Weights of a small transformer language model: width 576.
Each number is 128 + 32 x the weight over its row's rms, rounded and kept within 0 to 255. Layers, rows and columns count from 0. Numbers have three digits each. The size before them is the row's rms in percent of the matrix's.

# up: layer 7 MLP up, 2304x576, rms 0.0721, rows 325-366, columns 72-143
# down: layer 7 MLP down (transposed), 2304x576, rms 0.0696, rows 325-366, columns 72-143
up325 098:138174140155123119175030092122137133147115113146165153135061111111178153099147129103105122173055116084125082141118152125105123096106164101106116161188114119111114137122127111057130110114108140067182143141126149079153
down325 107:164141110099130227127173075144106112192078097141122141100133159099074154129140109150155079159134092126097070202071126219075174155146144138140193086167132090205178135137137105150133052103078187106155155110123117119101
up326 097:136160093179176089131159117142110114117208166170159132133085123077137156100072119121086161135139107173103139149151096160119092131108104097123090109105072101155154127182086083147158137166100104103153119148148108132163
down326 095:171169107125127093136122131103118167124123125147118155122089117119117102082164149149180057116156112144119138151149175169120129120104069091122125132085217138106067121101216147122129147166130132139169127116105126114085
up327 090:143140068154122147186124099179188131103144195080164119072091123139084151173117112104117165144090153128067159115103132153103104128097144122120166151076106134137093088060109129136119157055163153137120079136140142090085
down327 091:130134172179190147137150166154163114175138138167144115125158100084124125129114143166130132144137195169176194142131168070104087095139119125188058059080158133124146201155148169116114121144155120065154172113119125087127
up328 104:105101136150135098127095090147093145151105083115124136132069133136108097177169160148162152185150097107161109133122182152052114061183110164142099135105098141098109188085122186177105133135149194166082151084078153124093
down328 105:168119191118146135171098126122098127115133066186147138171103159149147150200099197139128100079165142135193051145111143175126133149163112171170120140133121111144102143152158124134131178124091157161127131088121178077147
up329 104:118112144147189164158146106108074147164131155176068150132106125126100124169144169146119113078147213108117071154150228117110096126125146137110093135145118050108171077156114126145104134183125135072111146136122102113075
down329 105:156157093134156165144097127085132138153147108078120094128156161200126175031112150150169144116066144155084124171169124077183122133140082147057132130102157149110109137106102156071145179104143137086200134114111117138120
up330 105:169139142068102094062144135117104087095097142143133106081117114134141199147061124090100096109130131119149152112117201076075114105146148064128110082186092159144156179134103123143082172076081104153138109066091087166120
down330 108:160144088131079139109082126161111118109140053129134147162123105128145118136108120107072167106145181159135143118108176119111089123106101132113153116148117197117154161136123136173169162147062094160197163088133079133131
up331 095:072137126107144131133123164138117140125128107085132132125088144115140106157171148087103110094158143180130124186130093184053095060187187147097098168166088067086071094072116136119070181093169104132155116145117164090124
down331 100:100081122126084097098103103098146154097080108156213227125236169135096136093139106139148145186118110091131168150156174136124154135166105152168133173124115125137112124154212120147159132156179164170180139093198098163118
up332 107:072170172124132112145134154063137117074095165114162188044110090135140109118141167078117117142143146127150132144071147150143117110103180059143129153087181120148165158108172089163129143162138169036121113165085126064160
down332 102:090108097173151148101131155115117198076131101137161102117160099117209159134141073145134170170080129129176163124143144137149144107083124092146133171153109122115163142093165123141163086163118158108086152181161064129152
up333 094:061071149107082110155154108123144106130078058134142123114113149143048163112212141115124182085101148103137118018096116134145125150115147183161091112082099080114166086142168183144150113155134114123114119119080079099083
down333 093:155189134140125166103168063143096143113158156111167206167146096078067155145133126108082148142154150079093068126121184058139095139139145170155195127045094134124048174173122119140126158117127116144144170133150137133147
up334 100:106069104111095106084105158126137080103213164112176132159144146125128110167087105105165135175125140185142097088115119085081160129147128163083137128177159095112137179108082082143118130141143092133100107135079174167087
down334 101:136121121099164119165144127158106157141118127157136117155136197106122140066159114088110089127161122136090109111067109131102161152154143094143143110129166156123081153144134125127162163169166119111183180153202166177156
up335 103:137157113099149106119101138120148134110160139115075076121058217150141092094105116167144167138136106128136077107187179148155129113085148133120113145131153093052090113143132136159126186130117200092095089108164126119099
down335 101:159144141134139101129191117098056145108127135174081164156174158176153138044088171104172141101156145145111129130113156132133117139114177086092168093114144183135154086181115166138177104151139159128108121135138111143154
up336 097:082112145073108126086118072132140125131085183161159129128155145094119063146159130125065110155121093134081131129154139069118166166127150149137081102101149176142192145116117155095103174161148063066095169143103129137169
down336 097:108197157158124172119164148182147114136122164119078083092130142103106105180143149145102113134075171140104117137126140182197070087108075089140130161115109140109106130132079111143157130080115138176135164092121154100147
up337 096:124104111134101141173179114144128119158145110101120130123130055145109152128081171159158106120224117124143081115124150138191144128216135138119131109126117124074172067120097147119100085098118166123211132120117172117133
down337 096:101051132076111098150097161151058147149077107068130090116173117087052146102148132151075162056140149122131153135126148170117111113157088130115134119118094060169103153132124169110157140117196125155056151145174120131166
up338 103:135110163127100044123214164124119136132092106148079173081148104109128128145123163162121135063120137117076138149108108154219124151140112188115142097080111149105173134186079134121079168228110174157086158127147154183112
down338 111:170127124140103130159130108085108113142154132126105091099144117137141131122126136118134162084089122037150110157100147116204117117119131127120135065120144108086130128120181125144099069154095141143190104146130142118126
up339 098:136158149096101129134084094101139188154155145144130102198123112089095092130088166134135152158082110134113112148149076113092150120089151080093170197154125154163120148083179069146135138192093138108124087181103118169114
down339 103:231121156148123132142130149127108151168089080169142109152148150151169115126090150100134099134152103097134193158101141096116144183141140097095171127029155148101119129179120101184085161140121091112119170136085142191116
up340 096:138183145136108130124092165184087077154114122162116146156127162153148140137131070148145110124168121122129148161181138179091132131173097129171143178127151166076135197132113117104147100158046157113156172130094138095113
down340 097:126138138174106100112160124113130142167056181168177051123160107119123100117169128081105140179128141122089114170170092125147133077102114095095123090137095142151154092119156104175169137121168204087142115114083165163119
up341 103:133129095155102139215128105129100079138104090199138133150116161124127092108119125095129068152107130129108118162111158081086198112078088156102156092130093103088170115110166159085129113138141138122138210077095088134139
down341 105:153103088084139071155099126157181177137161154141119069118172125146194141147173113105090074121186090091183130094120168099157165133120147155128168153177174094090140151149179166148149187139126108132137090098075105104191
up342 119:071169117145149132135096117129129093118178156209130134149089147141078096133060155170112172121070113136146135115096061138119137125117129109117183122145127133088122156136147190079118120112104122169129140060086154127117
down342 106:123121130172160171177126122144119120089082161174100132133158186127142142157137159131150144114149125148108164156121104105141143113110108068112144177165179127108160136173161108100178147111140120146110122063106136120136
up343 103:141104132096112151135096096125147136108107169129144173127111206114107122140177163103150215114149076097148108137181123110166077133094149122080150100096098147157132118141146124104097122089145080100067134193128147146195
down343 099:145095162170128072141153160146210123146195175130182162124102110124160117122192120132164105152110077140180153086179123158146113070145147137157146117139103149109064191144140083121133153141109158066127183173159130158139
up344 106:111146123111127163138126119107135088179140150170071137180125113155164152124123153159088144159138169131097170134123128188162100158184094159172139180099134082154128145130126111107109060072173156072081077129135188129116
down344 105:083106127118101120122132110143119128088162101159155141147138134184135090083141143112161117089115119130101115128177138103113130110103134137086117174135110137137136078088138150137156104105148169100149137208089131176113
up345 099:109136102144107105168149115159135123117114119176114111127115168104105142136133158115163128114168128151197135144151133129113112133116146125129136182156110064144092104124111085185111153176135157165123122155052135162100
down345 100:109105081213108159110147129098088150088126121102116129165124091108101140051124064154143096198121154114105137136199136193154143142117125167149104091199099149182114150067133112101153116189080105074170169144073122127068
up346 096:097117103115136140118096135108104144136115129127120098202079177075128126153194097127049120104090113110073091196177184136101106173096130135144173142116153092077155078140111068128138135216127118079115121122121083185163
down346 096:155075033120140188095143100137091118146112144094122155144157095168164138134166150121174122099057128134150130161103136125134113121123129156100121104111122101173108146154106096143118158108117129165138153092065127155174
up347 095:107134126155145119167125168111150154157104102165138086139140106151148123153130090079112122111115123130144155093127127094171155148205104062131136134090136130152122075103154105088137186231164158150092134142042078185153
down347 098:102092151057138109105133163050134176143130130140138139139142144150050175123093101156120087173115106117133138111159121132099147092107158173174116101131172100136111107078140163157113144168129118098151159165179110035124
up348 099:130125081177136077123112131152172124093058114181108111107100165159123086145109130128097143165174123129170104125171131159131176117133130083119109117101090179198083130160119133092073165119130149183144097101126091149119
down348 095:116171143120087177160094098184158151109181127148119113115160088113110150159053139145123159108084134129107159175064101142113084170124100126123091162126117165074116206161121156096110148119186179157139129139156137089118
up349 098:086108138122113163128079109085098135146147152191108162199098174116155107153088199104136167125168097112104125066108161142113093169134124155105184064139141100172145147166134115074116118152149098139171159172102102120094
down349 101:103146151083101098175099181151084116127095133132138130071120213046099131134100103190129068109106169135124132152150097077142098096116119129154109156146115084069134111075143071105108232118110123143109114163172139102122
up350 099:112151127113193154086159114103086110096118164111137187143149101113146157123095090138157127128135161194153076106147164159133115165131168088101142095089131127172088141062136177108093114133118078123168142129142091125129
down350 101:105116159128119114124148118100152198082146138155111132089172186119183169127145140092133203144089146160136188142107151130144176098182145080092112120093085096111190049108147111153129116240162050080179118175131130140185
up351 093:133139146118146103151232104134141118107126086121104120149091146136132165124130062143159151081147139151139112140104122140146113137157162054142131116092152146093095129138159211177118128102138138134111128123114116146156
down351 098:165117144152107108143106086122170095152142136101124114068153096158121121105186081074098109089144139143189165098139129111166135136148182132130183127141145104152134107125098137142138101140151127125043100136123073207079
up352 089:117148053159104098136124138172149120095139080108110087121081107133139177172145174135115135150170154093161138151078108141170075118145141155112070129122099128121124132102123124160106085139173120187152128114116197103106
down352 093:136076065130138109172114149107109166086203049181177137141154087180089121099148114161126133132139133115115159148101103075144080121144135162097054089163137073091089108113151170178148122127108092153150126120138087125114
up353 100:138139167134137130130126083154119120133159121158059091181143165129074120191155156117195126093118152166163143106163126117132094184109108090154192076091127151112069152122109149167122144181183186126167166178174098133090
down353 101:146165117101112150119141105112153158089104124152061100123149166147130111124129084164089142194179146136102092156142122127135161120206115120148124157117063150085079102066131132112186204086110097110127118117152139119098
up354 093:094109086133071111122101097176092109157115132121146098128148147205116136180125120145120108185149134081151167074080156151109193148166071122182083141089159114141195133147128119127103152115104052116166113152124116131103
down354 098:155186194131114136203114177123128178151169139145080161112135144143121087099117111127171095101105121137113134151047186144186117135165163112150112120113146143096146146119144100031153082136162085082137120097106077170114
up355 097:147124157114125173112132109049158131149099148141162169107108134105122130124176147099097079136169125144191088048130132113112099135169132114093134169103135114127090159083225131136132131110156117113132092112148072141206
down355 097:126160113170076099095119149175132102108103101100084189075134076166123126099150167128094071120074151108113133185125145145112095200161130110122162162130141142101151122182170071162109145069108141079137135025094110157153
up356 104:087053188144116141103202136105181154101146107111125142087140115150163151129139147079101092101076147144044135116173125115079117178123162134140071094124082114152123076130095147181080084057163111120161071125096107154119
down356 106:186138167136161169113115144178107116185145132118131108126086132136181139081105128168181102130113141223067095117106111127105164127080104159074094116114171153194121151106190148145197154143027136124086171121152137161132
up357 097:161068124072141137126105096146098115152081189085086119172182167111116106170147111175145089085200113120142094114187128130114110095165132108102184130140117121129079170153112089123096162167126109143174105169138158089127
down357 103:087218089100177160182111128129102096139182160154145123224142150088164096090117157161152144116146125120161197123097130116084100108107142146103175124113172093134167162134143167122176153086131122094115097164151074091087
up358 099:096138146154159102146122160128134109164125112078105115168135166080116125181173157115115130192135158124085127124133125109119110078151169119088091146163124051121079150118143147089087112167131119085178050144153100211127
down358 102:146116111147183176119110152190142125089117141086091131132188092140182093139129158109110125076146167123144132107176064157112182122088070119181182080131055103117124118202112182094067147154105117143189136107143105130135
up359 105:151102125113121146134103142137147116133123092135090133111134149118100120134106125121195101133113107117108122154113135181119106162153077153137145098094167096096129129163168078103126086115106153063144150177168074070121
down359 094:145165129150121148125183129120116142138090140088125168186147134151127103130165063097156197134102094184158159151148130127156088119112176087099107090126118109163172193071131133130190131096125140150122136097154146114138
up360 107:088113173088165103095145144110169131080104108095127113135121079125083196142102142081147125098160139099170137069159186131124121077170121147119138116174151071111111071149096108106143091101121202153097143128111121123114
down360 113:174139103130139090171099144125159138171112177088118145143131141125154096064126201116158132161131163107147093174060108111124060128140082141104105124207137148083155076113107128166098138139134135207136077119112115104138
up361 102:124133140128147194133111065174164209154194151124139132082108182150156172153155085193174115141089177188128062145225121117175128087180181106136099118129096071126141162115134113109164114123179094194120110082129148150140
down361 101:139097135146084154132151109102098148135073151146143088147152141138178125095138095158114119096170143105183154085123112160121139171117088105138111145130175130148102071089072104098179138087128099101135164137130129120100
up362 098:078140144093113121161125127085110095107163152137070117123091107104165077139112152108190104171156168120112124105112127096181138171128160114179150135187039194093172104150131166116127121120139107133148111114173110136077
down362 102:096137119116128131114137111126167204078121152157132156134122060128204175133194125073132139147143091178191121093143114137157096130164108112158100176135142150148101067136170134115101124118148089113062106162158103096167
up363 091:134099093116107084116105107128073118122126100118150129126144167146145086186124103128056089104088118117128035167140150127145141146077109140136135113072172097160124087090107088160130107136150121069125101099173156068112
down363 093:131155176157144202136126155168154136169107108117100076175124168143115180046081106096181136119168140105122110117097116131092091141145181160121102128165106120104166155130222124121105117144110145188182109109107137155103
up364 112:124129184096173159165142102108104106124145157091090152050144092102068141177136064130140109125125095104109161067109138127140089164161108131111066071146125138059122140111091143178138130224135125147115095119121125131126
down364 100:178154179118119182161113108130166157120122135214148165133129127145139136167112126084129079101114156110076141100139097141146069095133124136169146090124078180101123116178117102105211083112127129177170140132126174111151
up365 106:105137129124119152091181138182125111165152094125130103116094150105145127103127122147146039153083128125100110160169148116145172086146181078106134135156090132077089138128170090182105139141084097125208118122093141144105
down365 117:174134171152105153104150182102139151131147120141192054132159187164169123108159112101121123168115166154108121112116090152206126100138153191139109115101135125183137116128157149124158137041092106146135163111080124109130
up366 093:118160185109121096144116156097092121126118152136087147150087105107115108121125069174135155119155046112176191130140153096127131140148116129144123152154107138121145012107146120102137127101114147140160135156156102159172
down366 097:107099190115097086137118113149109095138147170119058118090123155124112099117107122117119174110155137137154131171098142092137143226104141157074106163117143127063165141086132162123117126151143088128086147119125132131191